config = dict(
    n_layer=10,
    d_model=224,
    n_head=7,
    n_kv_head=7,
    head_dim=32,
    d_mlp=768,
    vocab_size=1024,
    activation='swiglu',
    norm='rmsnorm',
    norm_place='pre',
    norm_eps=1e-06,
    positions='rope',
    rope_base=1020.0,
    rope_fraction=0.5,
    qk_norm=True,
    attn_scale=0.331,
    bias='none',
    tie_embeddings=True,
    parallel_block=False,
    extras=['local attention windows', 'shifted keys', 'gated attention', 'a norm inside the MLP', 'value residuals'],
    init='normal',
    init_std_qkv=0.0461,
    init_std_o=0.0103,
    init_std_up=0.0461,
    init_std_down=0.00557,
    optimizer='adamw',
    lr=0.00248,
    beta1=0.9,
    beta2=0.98,
    weight_decay=0.092,
    lr_head=0.0096,
    grad_clip=1.0,
    warmup_steps=530,
    schedule='wsd',
    decay_fraction=0.362,
    decay_shape='linear',
    final_lr_fraction=0.0,
    batch_tokens=131072,
    seq_len=512,
    doc_mask=True,
    train_tokens=548900000,
    steps=4188,
    dataset='wikipedia_en',
)
Each number is 200 + 20 x the weight over its row's rms, rounded and kept within 0 to 999. Layers, rows and columns count from 0. The size before them is the row's rms in percent of the matrix's.

# layer 6 MLP up, 768x224, rms 0.0817, rows 171-201, columns 0-223
104,204,211,193,183,195,221,228,211,231,194,208,194,221,168,170,195,212,183,150,237,187,205,238,224,150,195,213,200,199,224,216,197,216,194,181,233,207,212,177,193,220,175,223,218,212,185,219,177,162,214,215,194,205,187,154,220,199,184,202,225,220,194,199,187,202,202,205,219,192,217,211,169,182,166,200,188,177,206,184,227,188,187,189,199,213,183,183,197,212,180,205,204,214,222,201,188,208,221,196,194,201,200,184,196,216,185,193,181,201,230,233,175,196,171,172,226,234,215,201,203,203,202,195,244,205,158,191,189,205,207,182,165,218,233,194,218,177,195,187,228,198,203,186,216,162,223,204,195,207,196,176,225,204,180,204,222,216,192,166,166,228,205,182,230,234,201,175,188,175,202,166,211,208,180,205,215,186,213,219,199,272,181,169,178,251,215,215,205,188,209,243,170,177,196,172,180,207,192,229,219,193,176,186,211,192,196,178,212,213,226,224,181,174,198,199,190,222,205,190,196,189,196,157,183
101,207,229,171,193,202,195,219,189,186,141,229,207,174,219,216,184,196,211,210,167,189,197,206,189,208,164,201,224,199,174,207,191,222,204,218,203,176,187,197,183,152,199,188,174,189,202,227,213,197,187,248,187,227,212,198,174,174,221,196,196,217,158,187,177,222,173,232,212,205,238,196,179,181,199,187,165,202,184,223,190,174,235,226,196,211,194,182,179,191,208,205,205,226,203,170,191,177,163,233,191,204,250,198,191,244,211,213,202,218,172,202,247,218,201,197,195,193,191,186,147,210,210,210,193,187,218,180,190,238,172,208,188,193,190,212,205,181,209,208,225,210,199,196,163,225,186,213,199,193,226,187,189,189,196,187,209,219,233,207,203,220,163,204,188,197,187,196,221,198,214,185,197,200,185,200,213,196,173,191,229,184,217,209,194,206,180,192,184,222,210,180,199,183,170,200,202,212,243,172,172,158,238,222,182,245,185,243,196,183,215,219,205,205,224,205,181,192,230,221,178,177,189,209,212
103,178,203,244,207,210,204,233,193,197,182,227,175,218,178,193,182,193,193,203,210,204,196,219,229,200,190,163,219,182,191,186,217,204,173,182,225,201,207,223,195,193,181,226,178,207,208,232,181,201,214,241,165,189,232,192,194,197,183,237,187,169,206,193,222,195,190,187,208,160,237,235,170,189,206,196,190,201,149,183,182,233,179,186,230,176,182,240,197,203,194,212,202,207,163,206,173,179,184,194,193,203,209,193,206,246,212,208,192,185,166,228,215,190,219,248,202,218,207,235,168,198,202,199,174,194,198,196,220,252,205,213,208,185,192,191,226,198,199,211,213,209,188,199,215,193,231,231,182,201,195,182,205,180,201,218,202,199,189,186,212,183,238,231,196,202,209,195,159,216,207,178,177,197,188,227,197,207,230,208,184,211,215,226,204,237,174,216,154,230,181,199,157,200,196,187,177,213,196,188,180,180,191,194,188,217,218,238,194,231,240,175,197,206,187,200,186,181,213,203,194,245,164,200,214
102,227,203,210,219,199,232,226,214,217,209,209,189,216,213,184,187,228,211,177,204,190,222,198,201,192,158,200,227,180,197,205,217,180,214,158,239,210,175,206,173,200,205,215,191,149,173,222,185,203,198,208,184,223,199,191,189,225,205,203,206,186,172,216,197,171,186,208,194,193,230,182,214,179,173,221,201,213,215,247,191,240,194,195,204,166,184,214,223,197,227,204,208,228,220,190,168,205,194,204,201,179,195,229,169,200,203,221,192,216,205,202,168,213,182,187,175,201,200,208,195,182,190,217,203,206,200,165,205,229,176,207,209,197,239,233,221,192,186,193,194,200,196,204,224,223,194,204,169,198,177,198,194,193,214,168,199,219,193,213,200,186,197,188,177,205,216,206,217,207,256,221,223,167,198,190,188,191,172,239,232,195,157,164,235,210,218,176,173,230,162,152,214,227,188,184,220,192,225,220,220,178,197,188,231,207,222,158,232,188,200,179,168,228,195,186,260,194,189,213,211,204,208,209,199
106,211,209,192,195,195,196,189,207,202,188,148,219,210,222,179,196,202,186,208,217,210,185,180,182,192,173,158,197,170,212,178,192,212,212,169,176,194,169,173,185,211,189,220,214,195,208,235,200,217,235,177,204,211,220,240,179,184,204,219,195,205,212,205,202,152,172,193,192,188,221,220,196,213,193,221,185,184,224,191,168,205,208,163,202,230,210,165,209,189,220,190,174,231,203,163,188,186,181,191,169,214,191,208,221,225,210,157,216,199,222,203,195,182,218,206,190,204,175,188,199,197,207,178,203,170,217,198,204,140,205,160,192,224,182,232,179,205,196,204,180,179,176,199,194,214,178,191,242,215,186,223,211,179,172,192,195,186,182,228,242,181,213,197,245,208,212,209,178,193,223,230,214,158,208,206,159,212,184,207,222,181,185,191,198,216,222,204,225,212,258,206,195,198,210,211,216,199,179,175,151,224,210,219,205,195,188,192,200,191,184,226,200,189,210,229,228,183,179,230,204,205,201,242,213
103,188,207,166,198,218,201,220,191,187,185,223,189,210,210,202,181,238,180,174,198,185,191,221,176,175,227,231,206,205,196,204,211,161,184,167,183,207,220,240,208,217,184,176,217,177,224,216,205,210,193,231,211,224,189,186,219,195,241,191,227,194,214,219,227,182,190,196,175,218,182,223,197,195,198,203,183,196,176,205,182,205,182,156,201,217,182,187,222,196,202,188,216,188,224,170,216,234,233,220,216,146,221,184,208,196,180,234,210,223,210,197,175,202,205,252,210,142,217,249,191,215,172,213,236,211,196,185,197,185,210,190,206,227,196,195,222,190,187,218,221,214,193,194,187,188,173,178,196,207,191,193,183,212,188,195,240,176,205,192,192,208,198,187,216,190,206,266,206,185,216,196,174,176,176,160,192,202,215,179,210,220,170,202,207,208,203,179,207,184,192,221,199,182,184,187,207,225,190,204,225,212,230,225,170,229,197,205,175,200,196,197,228,184,215,206,175,209,189,142,203,209,174,161,219
104,216,192,205,221,190,177,203,203,193,203,197,211,188,210,212,195,254,191,193,195,194,200,189,171,185,181,199,243,187,208,206,192,209,215,215,215,241,210,205,226,183,221,168,179,214,181,172,240,175,186,226,189,208,190,182,193,218,193,199,199,220,158,197,186,209,208,217,199,197,199,220,210,186,199,230,219,213,202,188,168,185,207,215,177,186,173,203,221,203,209,175,168,195,198,180,219,231,220,169,181,237,203,232,197,194,179,206,224,190,256,195,206,167,172,195,225,242,192,226,197,185,197,213,211,191,182,197,189,218,217,193,215,154,201,202,200,204,208,192,219,213,197,204,230,222,200,182,191,167,162,208,177,204,219,190,218,232,238,203,219,202,188,235,157,188,197,225,223,193,190,185,184,213,169,210,186,217,215,234,184,163,228,260,171,202,203,205,209,173,164,185,242,180,230,178,199,207,173,208,177,228,210,192,203,208,201,186,215,192,202,192,198,221,194,193,198,202,187,206,209,156,141,222,180
095,182,178,215,215,204,203,218,202,206,230,184,206,252,206,226,214,204,209,192,196,198,182,243,191,164,201,231,218,218,217,246,190,221,215,209,180,208,234,220,216,207,236,196,195,188,195,178,227,184,213,239,160,189,206,219,190,174,209,184,215,205,208,196,217,188,180,199,174,226,160,178,183,198,206,163,186,221,204,198,174,215,210,215,202,195,180,206,187,196,183,232,202,211,203,229,181,177,175,227,247,233,212,185,197,171,209,189,232,219,223,187,184,201,224,200,190,196,188,212,206,213,193,205,200,180,178,180,173,228,193,156,208,232,197,219,219,188,199,217,208,220,177,192,166,189,199,177,201,241,186,203,171,188,180,221,198,221,208,212,210,193,186,192,236,209,201,183,214,148,204,192,211,168,175,193,199,203,216,228,206,189,196,179,220,217,220,208,200,182,199,179,174,212,159,221,209,233,258,186,217,205,224,185,199,176,185,226,188,185,215,184,180,171,202,199,228,172,202,216,171,181,213,203,248
101,205,197,201,217,207,197,190,191,200,219,212,210,207,204,203,204,221,201,210,205,173,222,177,215,235,197,173,262,205,229,153,175,190,183,151,211,209,199,206,226,216,211,177,200,166,178,168,220,198,223,207,212,184,217,221,205,207,199,221,184,187,184,179,228,231,195,219,186,218,165,186,226,214,170,166,200,212,184,193,196,190,224,186,192,208,225,217,215,179,206,193,229,174,212,166,201,232,205,201,200,212,223,206,211,244,152,197,178,199,187,190,178,224,216,199,161,175,216,200,171,131,210,208,182,183,201,221,208,226,204,192,200,198,200,184,218,202,196,231,252,168,203,165,187,194,205,189,202,203,198,217,212,208,218,234,169,225,200,186,217,188,231,193,202,187,163,203,185,216,182,212,243,184,171,214,185,172,198,218,201,188,221,176,190,175,182,224,215,183,202,203,186,195,191,195,182,202,194,179,210,225,222,186,215,216,213,183,210,234,205,233,171,178,198,171,201,198,161,231,178,189,207,178,199
101,189,174,199,205,231,235,198,213,186,201,186,209,204,179,213,231,186,227,174,216,249,194,193,217,180,204,173,175,203,179,215,215,178,203,214,207,190,210,182,213,203,174,212,209,206,193,212,207,199,215,213,201,195,192,179,166,237,215,167,186,216,201,180,212,211,211,194,230,206,194,227,197,180,211,177,224,198,209,242,225,229,184,189,214,177,209,189,191,193,191,261,205,193,198,185,183,231,173,205,196,185,205,226,211,161,216,187,181,221,212,178,204,208,235,188,198,191,197,209,216,228,193,196,166,159,220,178,236,216,193,173,196,183,239,192,213,216,203,183,215,207,198,195,213,153,206,194,197,240,201,165,227,188,209,217,146,232,166,213,178,185,183,192,193,168,219,221,222,163,182,184,207,233,203,204,180,225,183,194,200,186,198,182,197,209,169,217,193,233,202,201,188,152,199,211,239,205,180,215,204,190,217,193,244,187,192,173,211,215,194,171,251,198,205,195,174,190,192,180,175,199,184,185,165
103,182,225,181,178,204,205,174,204,176,240,217,212,178,208,210,204,205,163,197,211,231,199,167,185,173,195,203,210,210,204,172,177,208,201,213,213,199,219,195,214,217,213,222,224,193,184,197,213,216,219,181,215,212,206,204,208,217,210,194,236,195,217,208,221,246,212,185,218,172,187,183,215,155,212,212,213,200,221,206,193,190,174,182,201,224,210,217,220,213,209,186,207,216,198,213,180,218,222,218,203,191,163,196,214,205,184,174,175,212,189,206,174,203,221,177,218,181,190,154,165,200,186,172,184,173,210,223,206,158,227,199,228,198,204,197,206,202,211,242,176,239,215,182,192,184,188,195,200,217,234,193,217,188,230,139,228,207,247,229,213,175,244,225,207,199,149,172,176,191,200,187,172,202,191,184,223,220,196,223,210,199,203,213,223,188,174,210,218,216,178,195,183,200,178,228,190,199,198,255,192,207,190,217,239,215,205,177,169,185,241,233,205,201,200,223,201,185,199,205,212,159,188,213,187
100,189,224,197,163,190,215,208,205,212,153,172,208,224,184,175,209,190,149,213,192,193,183,183,214,204,223,226,172,188,231,202,216,215,194,212,213,191,214,229,199,194,194,212,203,218,213,182,168,195,222,175,184,220,224,191,245,228,193,205,217,196,214,201,193,191,168,206,213,218,243,160,209,193,185,202,205,184,201,248,184,210,206,182,179,196,202,218,196,193,195,208,210,186,188,225,205,243,194,218,158,212,225,177,225,223,167,224,215,197,189,217,173,239,169,167,199,198,178,195,184,192,190,206,213,203,156,172,197,218,212,222,240,216,172,217,179,185,208,208,215,244,194,191,186,192,198,216,198,200,186,184,226,223,178,188,263,195,179,194,175,194,180,205,215,211,209,185,194,194,232,210,201,196,199,236,212,222,208,176,176,197,181,229,212,193,221,238,197,207,225,206,176,188,161,171,199,174,218,223,196,206,236,200,201,211,203,175,209,204,172,210,173,242,243,193,180,219,210,203,206,195,205,193,174
099,205,183,207,219,188,179,216,196,216,210,190,218,215,212,187,220,179,201,191,240,196,219,203,204,177,182,185,180,213,180,199,187,162,192,199,192,195,227,220,208,211,189,205,213,207,188,222,188,209,193,195,236,191,227,226,198,199,203,192,240,207,204,194,141,203,163,223,165,203,232,182,207,185,211,237,215,151,182,182,204,200,180,210,201,197,187,210,180,173,186,200,180,198,226,165,208,215,163,205,189,216,229,200,154,174,190,208,235,200,220,195,181,189,177,231,210,207,198,210,206,204,202,253,224,199,203,182,202,223,216,175,171,196,167,204,167,197,168,189,186,191,219,193,190,196,193,227,182,173,215,209,235,163,244,186,234,160,165,220,218,193,198,145,209,216,189,175,212,199,225,162,182,192,225,201,217,168,177,199,188,211,216,207,210,189,169,196,195,213,183,172,200,191,204,221,193,239,230,218,190,224,188,176,239,195,212,215,233,210,216,213,184,205,182,189,189,217,178,229,192,226,183,201,204
116,187,213,234,229,227,217,224,197,210,234,177,178,197,178,204,207,249,175,197,204,217,179,202,192,217,225,179,208,208,203,219,178,151,224,194,197,200,178,169,207,192,209,204,207,190,185,203,193,226,220,204,199,180,210,190,225,219,236,193,218,199,206,198,221,180,171,235,205,200,191,240,180,222,189,210,186,232,210,197,175,183,191,189,200,203,188,198,186,185,176,213,198,219,152,192,207,182,177,207,187,212,193,225,175,194,210,205,193,207,199,185,191,229,229,198,227,219,242,209,189,211,185,197,165,230,188,195,182,221,214,211,178,190,187,198,207,225,163,179,197,208,206,250,198,249,190,190,228,222,178,196,207,187,217,201,187,194,160,192,190,201,188,202,180,241,192,203,220,204,183,202,219,184,215,188,180,175,192,200,201,207,168,226,220,200,185,181,190,204,227,171,186,162,185,147,232,211,168,202,203,190,225,159,202,236,204,224,242,257,199,217,210,210,198,172,182,189,201,219,191,196,247,219,212
098,196,201,225,165,180,212,184,200,224,257,211,182,229,220,195,225,186,194,214,189,200,203,214,206,195,195,188,169,207,224,188,222,161,214,211,197,166,210,156,191,182,203,200,212,178,196,175,204,196,167,191,221,211,204,215,216,246,177,192,215,183,195,218,185,210,181,178,216,223,193,169,208,185,216,181,216,213,239,213,216,174,200,159,184,185,218,196,217,185,213,204,233,184,214,184,174,192,217,218,227,215,188,216,245,222,192,209,178,219,177,189,209,184,188,225,183,226,197,176,218,221,195,160,193,193,190,192,200,181,186,182,218,171,205,188,188,185,178,214,156,205,214,230,218,199,215,199,177,207,222,165,233,215,238,185,163,178,182,199,159,230,182,214,192,168,182,217,181,197,212,212,206,192,209,212,181,209,212,202,226,192,169,196,195,186,203,204,222,162,238,198,205,183,209,190,155,214,227,161,218,200,218,233,200,196,181,219,237,197,196,217,224,215,213,216,202,201,184,246,182,164,180,206,194
102,175,200,185,204,177,198,196,208,184,238,195,191,182,191,225,177,212,214,212,236,232,185,233,177,199,216,190,210,185,195,191,185,206,190,211,185,192,214,188,194,195,189,182,175,183,196,202,213,187,171,218,200,222,215,182,198,213,224,181,204,186,195,169,195,210,214,197,189,215,178,179,183,176,198,171,207,207,204,180,190,215,199,182,216,205,209,185,205,225,216,166,182,174,194,242,161,173,181,207,185,225,198,190,194,202,182,218,192,208,196,180,183,180,215,179,191,246,196,157,182,201,210,176,184,212,226,213,210,199,213,148,215,181,181,241,224,235,205,217,204,208,187,166,178,187,182,198,204,202,193,226,208,193,194,230,250,191,227,200,235,158,230,202,218,200,190,204,202,226,184,205,230,183,180,199,219,172,158,227,203,202,191,175,180,201,173,160,230,165,180,200,210,196,209,183,211,210,214,227,197,189,203,205,199,162,191,183,180,205,188,183,216,220,199,238,175,173,172,235,223,142,142,192,188
091,196,213,214,210,186,209,192,198,190,240,214,205,220,219,181,200,232,188,185,198,228,196,219,196,234,205,198,193,215,217,197,195,230,175,174,187,187,201,185,211,212,185,202,223,194,195,182,182,213,175,197,212,196,208,197,204,232,179,178,161,199,202,219,183,178,188,192,213,239,189,211,204,197,191,203,192,187,246,209,186,243,190,140,199,178,213,234,202,216,215,206,173,192,232,219,182,191,185,200,215,208,208,230,210,210,204,178,202,209,242,201,210,188,202,191,232,216,199,195,212,185,183,193,179,189,169,204,192,182,203,182,169,225,214,226,237,215,216,189,172,227,229,216,201,196,179,205,209,202,184,202,187,194,207,198,230,203,222,167,179,204,200,227,218,206,156,143,195,208,228,203,220,142,225,195,224,194,223,224,194,181,178,214,226,214,228,220,214,215,225,195,186,159,186,198,177,152,227,174,194,186,178,195,214,191,237,164,203,191,218,205,190,217,210,233,231,160,182,202,165,185,212,173,159
099,215,167,178,169,200,179,160,197,199,223,202,177,147,239,180,205,224,197,210,184,206,172,209,208,183,239,208,224,181,177,207,179,195,198,163,212,197,232,136,198,191,211,207,173,221,191,217,202,196,182,195,216,193,211,185,192,210,197,186,217,219,201,217,228,211,211,200,210,203,231,197,189,183,245,201,248,199,240,245,172,211,201,204,208,195,202,192,200,217,181,198,199,196,198,198,141,167,173,207,242,222,153,197,185,175,208,200,192,216,229,213,204,183,206,213,207,181,211,194,209,197,216,199,199,187,213,213,190,223,218,192,201,215,207,190,186,187,188,216,195,180,175,195,197,216,189,222,215,200,191,193,162,189,211,212,189,228,166,198,197,209,204,241,191,191,167,241,228,159,166,205,241,202,204,212,158,224,229,214,203,192,187,161,181,195,205,197,205,215,181,205,186,218,176,201,196,223,185,190,199,201,205,195,194,210,195,201,218,228,187,182,170,232,179,182,202,173,229,170,228,194,199,173,165
098,247,200,192,188,215,260,213,225,201,173,223,196,202,211,195,174,194,193,207,189,208,177,184,200,186,182,238,209,236,219,236,220,237,185,184,204,203,193,184,232,218,187,171,191,205,191,200,209,189,176,250,196,226,214,199,206,209,219,183,160,224,222,203,199,184,195,259,205,197,180,150,222,215,204,194,192,179,186,221,224,201,185,164,197,174,227,233,206,189,191,172,234,202,207,222,178,187,140,223,187,190,219,215,166,217,207,194,215,179,185,203,185,203,162,198,193,177,188,228,216,154,191,209,206,210,237,187,195,220,200,197,210,224,182,183,213,190,203,187,203,188,215,217,233,227,195,197,221,214,186,214,227,196,218,187,233,213,215,199,168,195,199,200,217,196,178,205,210,195,203,206,198,222,206,200,212,187,169,224,233,194,173,194,183,206,172,187,201,219,177,188,185,218,186,187,223,224,238,175,198,202,221,169,229,168,165,208,201,188,198,190,219,201,205,167,168,224,224,195,206,209,193,215,213
098,202,169,186,199,223,177,220,202,220,169,225,210,194,222,200,221,203,220,180,191,196,192,204,227,180,186,228,209,186,139,177,190,221,184,209,191,237,210,217,212,223,187,185,249,194,215,186,218,184,206,219,206,203,185,155,210,209,196,196,189,186,190,212,192,223,215,197,242,188,243,201,241,176,154,210,183,219,192,220,234,154,231,183,195,251,222,206,213,186,204,200,211,187,193,211,217,174,206,213,187,199,193,183,193,173,197,208,172,205,187,254,209,227,180,210,220,226,219,176,224,190,187,202,216,197,216,218,198,172,209,196,226,176,206,206,195,207,231,205,246,197,191,159,161,208,191,218,216,258,195,193,185,185,191,204,206,197,227,206,209,203,240,227,173,182,190,223,207,199,183,195,187,195,166,195,205,209,223,195,203,174,220,194,205,203,209,201,210,208,165,164,194,197,216,232,227,204,209,192,201,193,211,226,194,197,199,198,182,169,190,202,207,214,186,227,242,188,194,171,194,225,189,221,234
100,181,194,195,202,163,158,230,212,203,212,216,162,193,210,194,194,222,223,209,235,227,185,199,229,211,185,195,183,188,197,212,190,214,223,183,254,235,204,218,196,224,224,230,229,165,145,213,234,213,204,216,221,212,156,196,211,233,221,220,188,203,193,202,199,161,252,218,214,207,212,150,176,212,225,229,207,175,249,176,194,191,234,183,207,213,208,185,241,203,218,204,213,197,184,177,206,228,197,197,208,199,221,197,222,199,191,221,222,156,195,176,182,191,175,212,198,204,186,237,189,202,157,208,192,205,183,191,212,211,214,207,236,188,216,183,188,173,214,206,184,187,190,202,188,198,194,219,221,233,225,216,218,200,172,201,203,209,186,189,205,177,236,196,200,192,197,196,183,183,175,205,220,190,212,215,225,201,167,159,174,184,203,222,187,174,185,194,181,211,195,208,195,234,213,224,208,196,186,173,213,221,216,201,181,201,179,216,186,190,201,208,212,189,195,194,167,213,224,213,171,173,201,163,200
103,187,203,205,192,197,208,197,205,160,211,200,213,207,192,200,171,178,180,184,196,160,162,200,203,187,220,163,243,218,194,168,209,191,194,211,200,217,199,206,197,184,216,177,212,214,240,204,188,223,213,247,225,178,179,183,207,184,170,235,216,227,193,218,190,211,197,194,168,188,187,192,239,212,173,205,214,182,198,211,231,210,207,227,215,231,192,167,179,183,186,226,180,221,195,193,194,200,222,215,210,182,184,156,210,219,217,188,195,208,234,197,184,203,186,199,218,172,211,219,170,216,201,221,155,230,191,220,202,250,201,199,176,211,218,208,176,194,191,187,193,220,199,217,253,190,176,222,215,226,195,221,142,173,175,214,207,198,191,200,163,185,205,202,219,173,203,196,232,220,172,195,187,173,213,200,197,185,216,183,197,176,182,166,178,197,210,219,212,216,208,228,198,214,240,236,220,190,187,223,208,180,212,171,207,203,173,168,190,182,199,181,216,185,238,198,156,176,214,190,183,204,182,190,216
106,221,183,200,221,222,188,205,203,220,223,194,242,180,226,183,163,202,196,213,203,207,183,191,187,185,202,222,234,209,231,177,211,217,190,183,207,172,204,188,174,212,226,181,236,224,149,220,157,206,176,219,176,229,205,195,230,184,203,168,178,222,222,212,201,171,226,190,202,204,170,186,254,211,172,225,232,227,215,213,204,181,188,211,156,212,196,209,243,183,180,220,231,176,195,214,171,204,230,185,205,212,205,170,188,194,161,217,177,184,215,203,193,219,209,195,180,212,225,211,208,195,202,191,203,209,225,184,194,221,166,164,201,177,177,191,200,207,179,218,199,200,195,209,208,163,199,213,172,222,225,192,197,222,222,186,189,188,194,196,231,183,186,197,174,153,204,171,200,223,187,223,215,188,207,203,208,209,187,237,201,217,215,195,223,219,222,221,207,177,182,191,224,164,202,203,228,194,230,191,189,202,198,187,181,217,188,218,177,211,171,213,223,241,168,230,193,195,200,179,186,204,206,210,156
109,213,207,214,205,216,215,192,197,199,224,214,201,206,158,200,216,215,178,217,194,167,227,233,140,224,195,194,160,191,177,196,199,201,206,224,180,199,194,188,194,185,219,213,207,188,183,209,209,206,223,213,201,190,211,212,183,207,187,210,211,221,180,220,202,204,196,196,198,151,206,202,189,175,218,213,223,226,196,216,198,188,240,223,162,190,185,184,230,169,188,208,204,150,198,231,163,188,203,181,196,212,169,205,204,220,208,200,203,191,199,180,178,220,219,205,194,214,203,194,229,194,216,189,214,236,185,175,173,207,224,217,183,190,192,173,196,215,209,183,201,200,211,195,174,227,231,220,188,172,209,193,233,209,202,229,225,182,206,198,186,196,206,185,177,183,188,212,238,208,174,170,208,175,215,194,154,199,198,220,181,230,196,170,176,180,214,202,239,238,216,195,170,182,174,225,153,222,181,190,175,240,213,175,224,184,207,164,194,207,188,190,164,168,207,238,235,200,213,169,188,236,188,215,235
097,209,242,194,201,200,244,194,175,233,199,174,212,183,244,192,208,200,198,222,219,202,181,178,209,200,211,192,205,203,182,195,190,211,218,200,211,206,207,224,173,182,245,243,210,176,203,184,192,210,205,202,239,198,192,191,186,196,229,191,236,222,204,198,160,183,182,207,181,203,203,229,182,199,154,174,198,200,200,204,198,201,165,192,191,165,192,183,203,202,196,215,215,234,190,159,182,229,208,228,217,193,172,231,236,229,201,187,206,175,203,218,206,166,202,207,213,189,184,179,131,222,205,187,205,210,181,196,205,192,203,178,207,215,191,202,214,192,174,241,243,202,197,204,218,219,164,195,186,172,215,208,224,216,200,181,210,198,209,186,185,160,200,194,207,214,194,198,193,209,188,217,201,150,222,160,205,167,186,195,190,182,210,197,200,195,177,177,158,215,210,161,183,143,198,170,206,210,206,200,222,205,200,237,193,204,204,202,195,165,218,200,167,221,210,188,218,188,190,228,192,209,183,238,181
100,220,186,191,196,204,180,191,240,206,201,190,168,222,205,204,190,207,184,219,217,225,199,194,211,186,199,199,182,209,199,194,205,182,211,195,167,183,209,189,207,171,181,227,182,172,160,191,193,186,219,193,201,219,162,209,195,189,181,215,170,193,206,195,191,189,177,202,197,221,177,174,203,178,217,185,234,188,212,199,200,184,200,171,175,188,189,219,192,228,219,161,197,204,195,191,189,191,192,192,170,203,217,191,235,223,213,221,173,162,212,193,234,208,202,200,170,233,184,223,183,239,188,180,235,195,218,195,200,239,201,204,199,163,188,201,182,199,216,214,215,183,231,233,216,205,192,209,224,220,206,190,194,172,234,235,190,171,187,213,201,245,218,184,206,202,157,190,172,162,181,183,204,193,170,172,181,208,189,251,203,198,222,192,230,225,188,186,230,171,227,234,188,177,170,164,193,167,214,202,213,193,220,195,204,155,166,215,199,170,180,214,201,218,244,199,201,193,224,217,182,207,249,210,215
099,192,226,194,216,195,190,175,220,191,184,210,208,211,227,198,169,219,191,222,225,237,198,192,200,161,211,207,225,184,184,228,213,186,181,235,201,181,226,224,177,187,218,199,177,208,256,203,161,196,210,197,200,207,206,234,197,232,197,171,189,207,211,171,184,223,168,173,232,195,194,192,194,158,194,189,222,215,208,177,204,189,222,219,193,212,190,241,227,171,197,162,226,179,221,200,211,205,208,179,195,201,208,200,181,204,198,217,176,178,226,205,202,183,236,218,227,214,189,198,187,227,218,220,232,175,238,201,195,196,190,188,202,182,222,174,192,200,200,196,219,218,197,206,197,241,185,233,188,191,196,183,204,216,223,208,204,198,190,208,197,195,201,205,160,246,244,195,170,201,237,186,184,196,224,210,159,213,234,247,218,178,172,226,210,200,189,182,222,214,204,208,199,178,234,193,201,219,189,215,208,202,204,190,214,214,239,180,194,211,168,222,241,211,213,186,234,180,182,199,237,221,213,236,203
103,204,211,199,209,175,183,194,185,205,223,211,236,227,235,190,184,198,185,179,178,219,208,204,207,191,223,212,206,206,179,168,225,175,190,194,233,209,234,199,219,203,176,216,187,167,176,155,205,202,184,176,222,207,180,178,222,150,190,188,207,203,202,182,205,145,177,189,188,205,212,194,199,202,205,190,203,191,185,207,187,202,189,208,200,209,208,166,262,177,207,219,179,184,186,195,243,182,193,218,191,172,210,228,219,206,180,214,214,174,217,210,213,192,217,208,218,208,180,198,273,216,223,206,192,184,211,185,213,219,191,190,231,178,221,207,203,174,196,206,204,212,176,230,186,213,198,193,218,195,231,206,221,223,213,196,212,195,199,182,220,159,172,219,200,248,198,222,206,212,201,152,205,209,175,228,167,219,186,224,211,215,198,172,205,194,206,168,196,165,205,205,238,216,239,188,189,203,196,180,236,195,208,177,187,177,161,197,209,189,179,212,181,192,195,213,187,237,175,211,187,204,156,194,224
097,235,196,164,181,206,206,222,170,187,228,161,187,182,191,198,207,192,192,188,202,207,209,194,213,212,223,201,208,200,165,212,158,194,171,155,182,212,215,177,194,204,195,197,224,201,228,236,183,205,190,212,212,206,198,190,179,205,187,202,213,199,189,260,201,222,175,206,177,179,198,208,161,153,191,220,195,222,193,202,196,173,178,199,227,179,199,189,188,240,187,226,217,198,223,180,181,193,204,184,186,208,176,169,189,207,185,183,195,200,193,198,182,179,207,191,182,206,203,170,170,226,193,241,209,200,197,188,239,237,216,167,213,191,196,162,208,194,201,223,217,222,219,205,225,221,227,165,163,191,197,194,187,206,213,217,202,242,181,200,201,222,197,184,184,191,216,198,211,178,197,198,185,211,213,164,148,169,217,208,203,204,164,158,208,233,218,182,244,209,230,191,172,222,205,224,209,222,195,237,191,200,181,173,201,219,236,167,203,228,231,228,211,195,219,173,206,223,194,190,202,206,219,201,209
098,210,178,180,178,232,181,201,182,205,220,230,215,203,225,205,196,165,189,206,200,205,176,175,217,185,176,182,231,210,188,202,177,201,214,168,174,221,203,180,218,202,205,209,218,165,220,216,192,182,178,214,190,219,183,215,189,187,181,191,178,235,202,199,202,209,194,211,207,168,229,191,225,143,202,235,232,240,175,201,241,223,184,186,173,198,209,184,197,201,175,203,210,212,215,183,215,206,228,194,199,262,181,177,171,201,221,211,166,164,175,174,209,209,179,187,186,162,193,179,250,189,247,178,200,174,225,186,199,201,231,201,221,225,230,225,235,194,190,214,171,208,171,197,214,228,169,195,205,216,185,198,221,203,206,202,187,202,220,211,176,195,207,224,182,229,222,193,183,173,204,185,197,211,213,187,192,178,192,215,205,207,192,205,214,233,226,191,210,181,219,200,206,186,193,189,180,237,204,192,248,184,186,176,197,217,223,178,203,206,189,234,210,187,191,202,195,245,200,206,162,187,221,207,193
096,184,161,196,211,190,200,206,201,174,221,200,192,187,183,214,193,231,207,220,175,236,186,212,228,193,225,194,216,197,216,218,213,216,224,198,228,197,190,209,200,181,197,195,210,220,237,175,186,201,178,181,228,215,196,162,219,153,220,224,160,193,199,195,191,178,194,191,221,228,192,210,189,183,234,183,161,202,201,196,198,203,196,220,199,221,160,213,175,187,190,232,175,211,228,209,171,182,237,174,184,182,178,181,221,160,206,129,222,194,236,196,195,211,207,198,210,167,209,173,223,187,232,179,206,170,188,198,197,212,206,222,193,214,195,185,176,171,187,197,235,162,197,222,188,246,195,197,204,218,216,209,181,176,213,210,191,207,196,200,180,211,208,229,246,188,194,187,209,176,158,183,158,193,184,238,198,162,208,191,205,176,196,185,193,192,195,171,186,180,212,221,192,249,208,207,185,191,200,214,195,175,203,213,229,197,216,213,204,215,230,204,196,212,181,199,217,176,197,161,191,217,218,205,228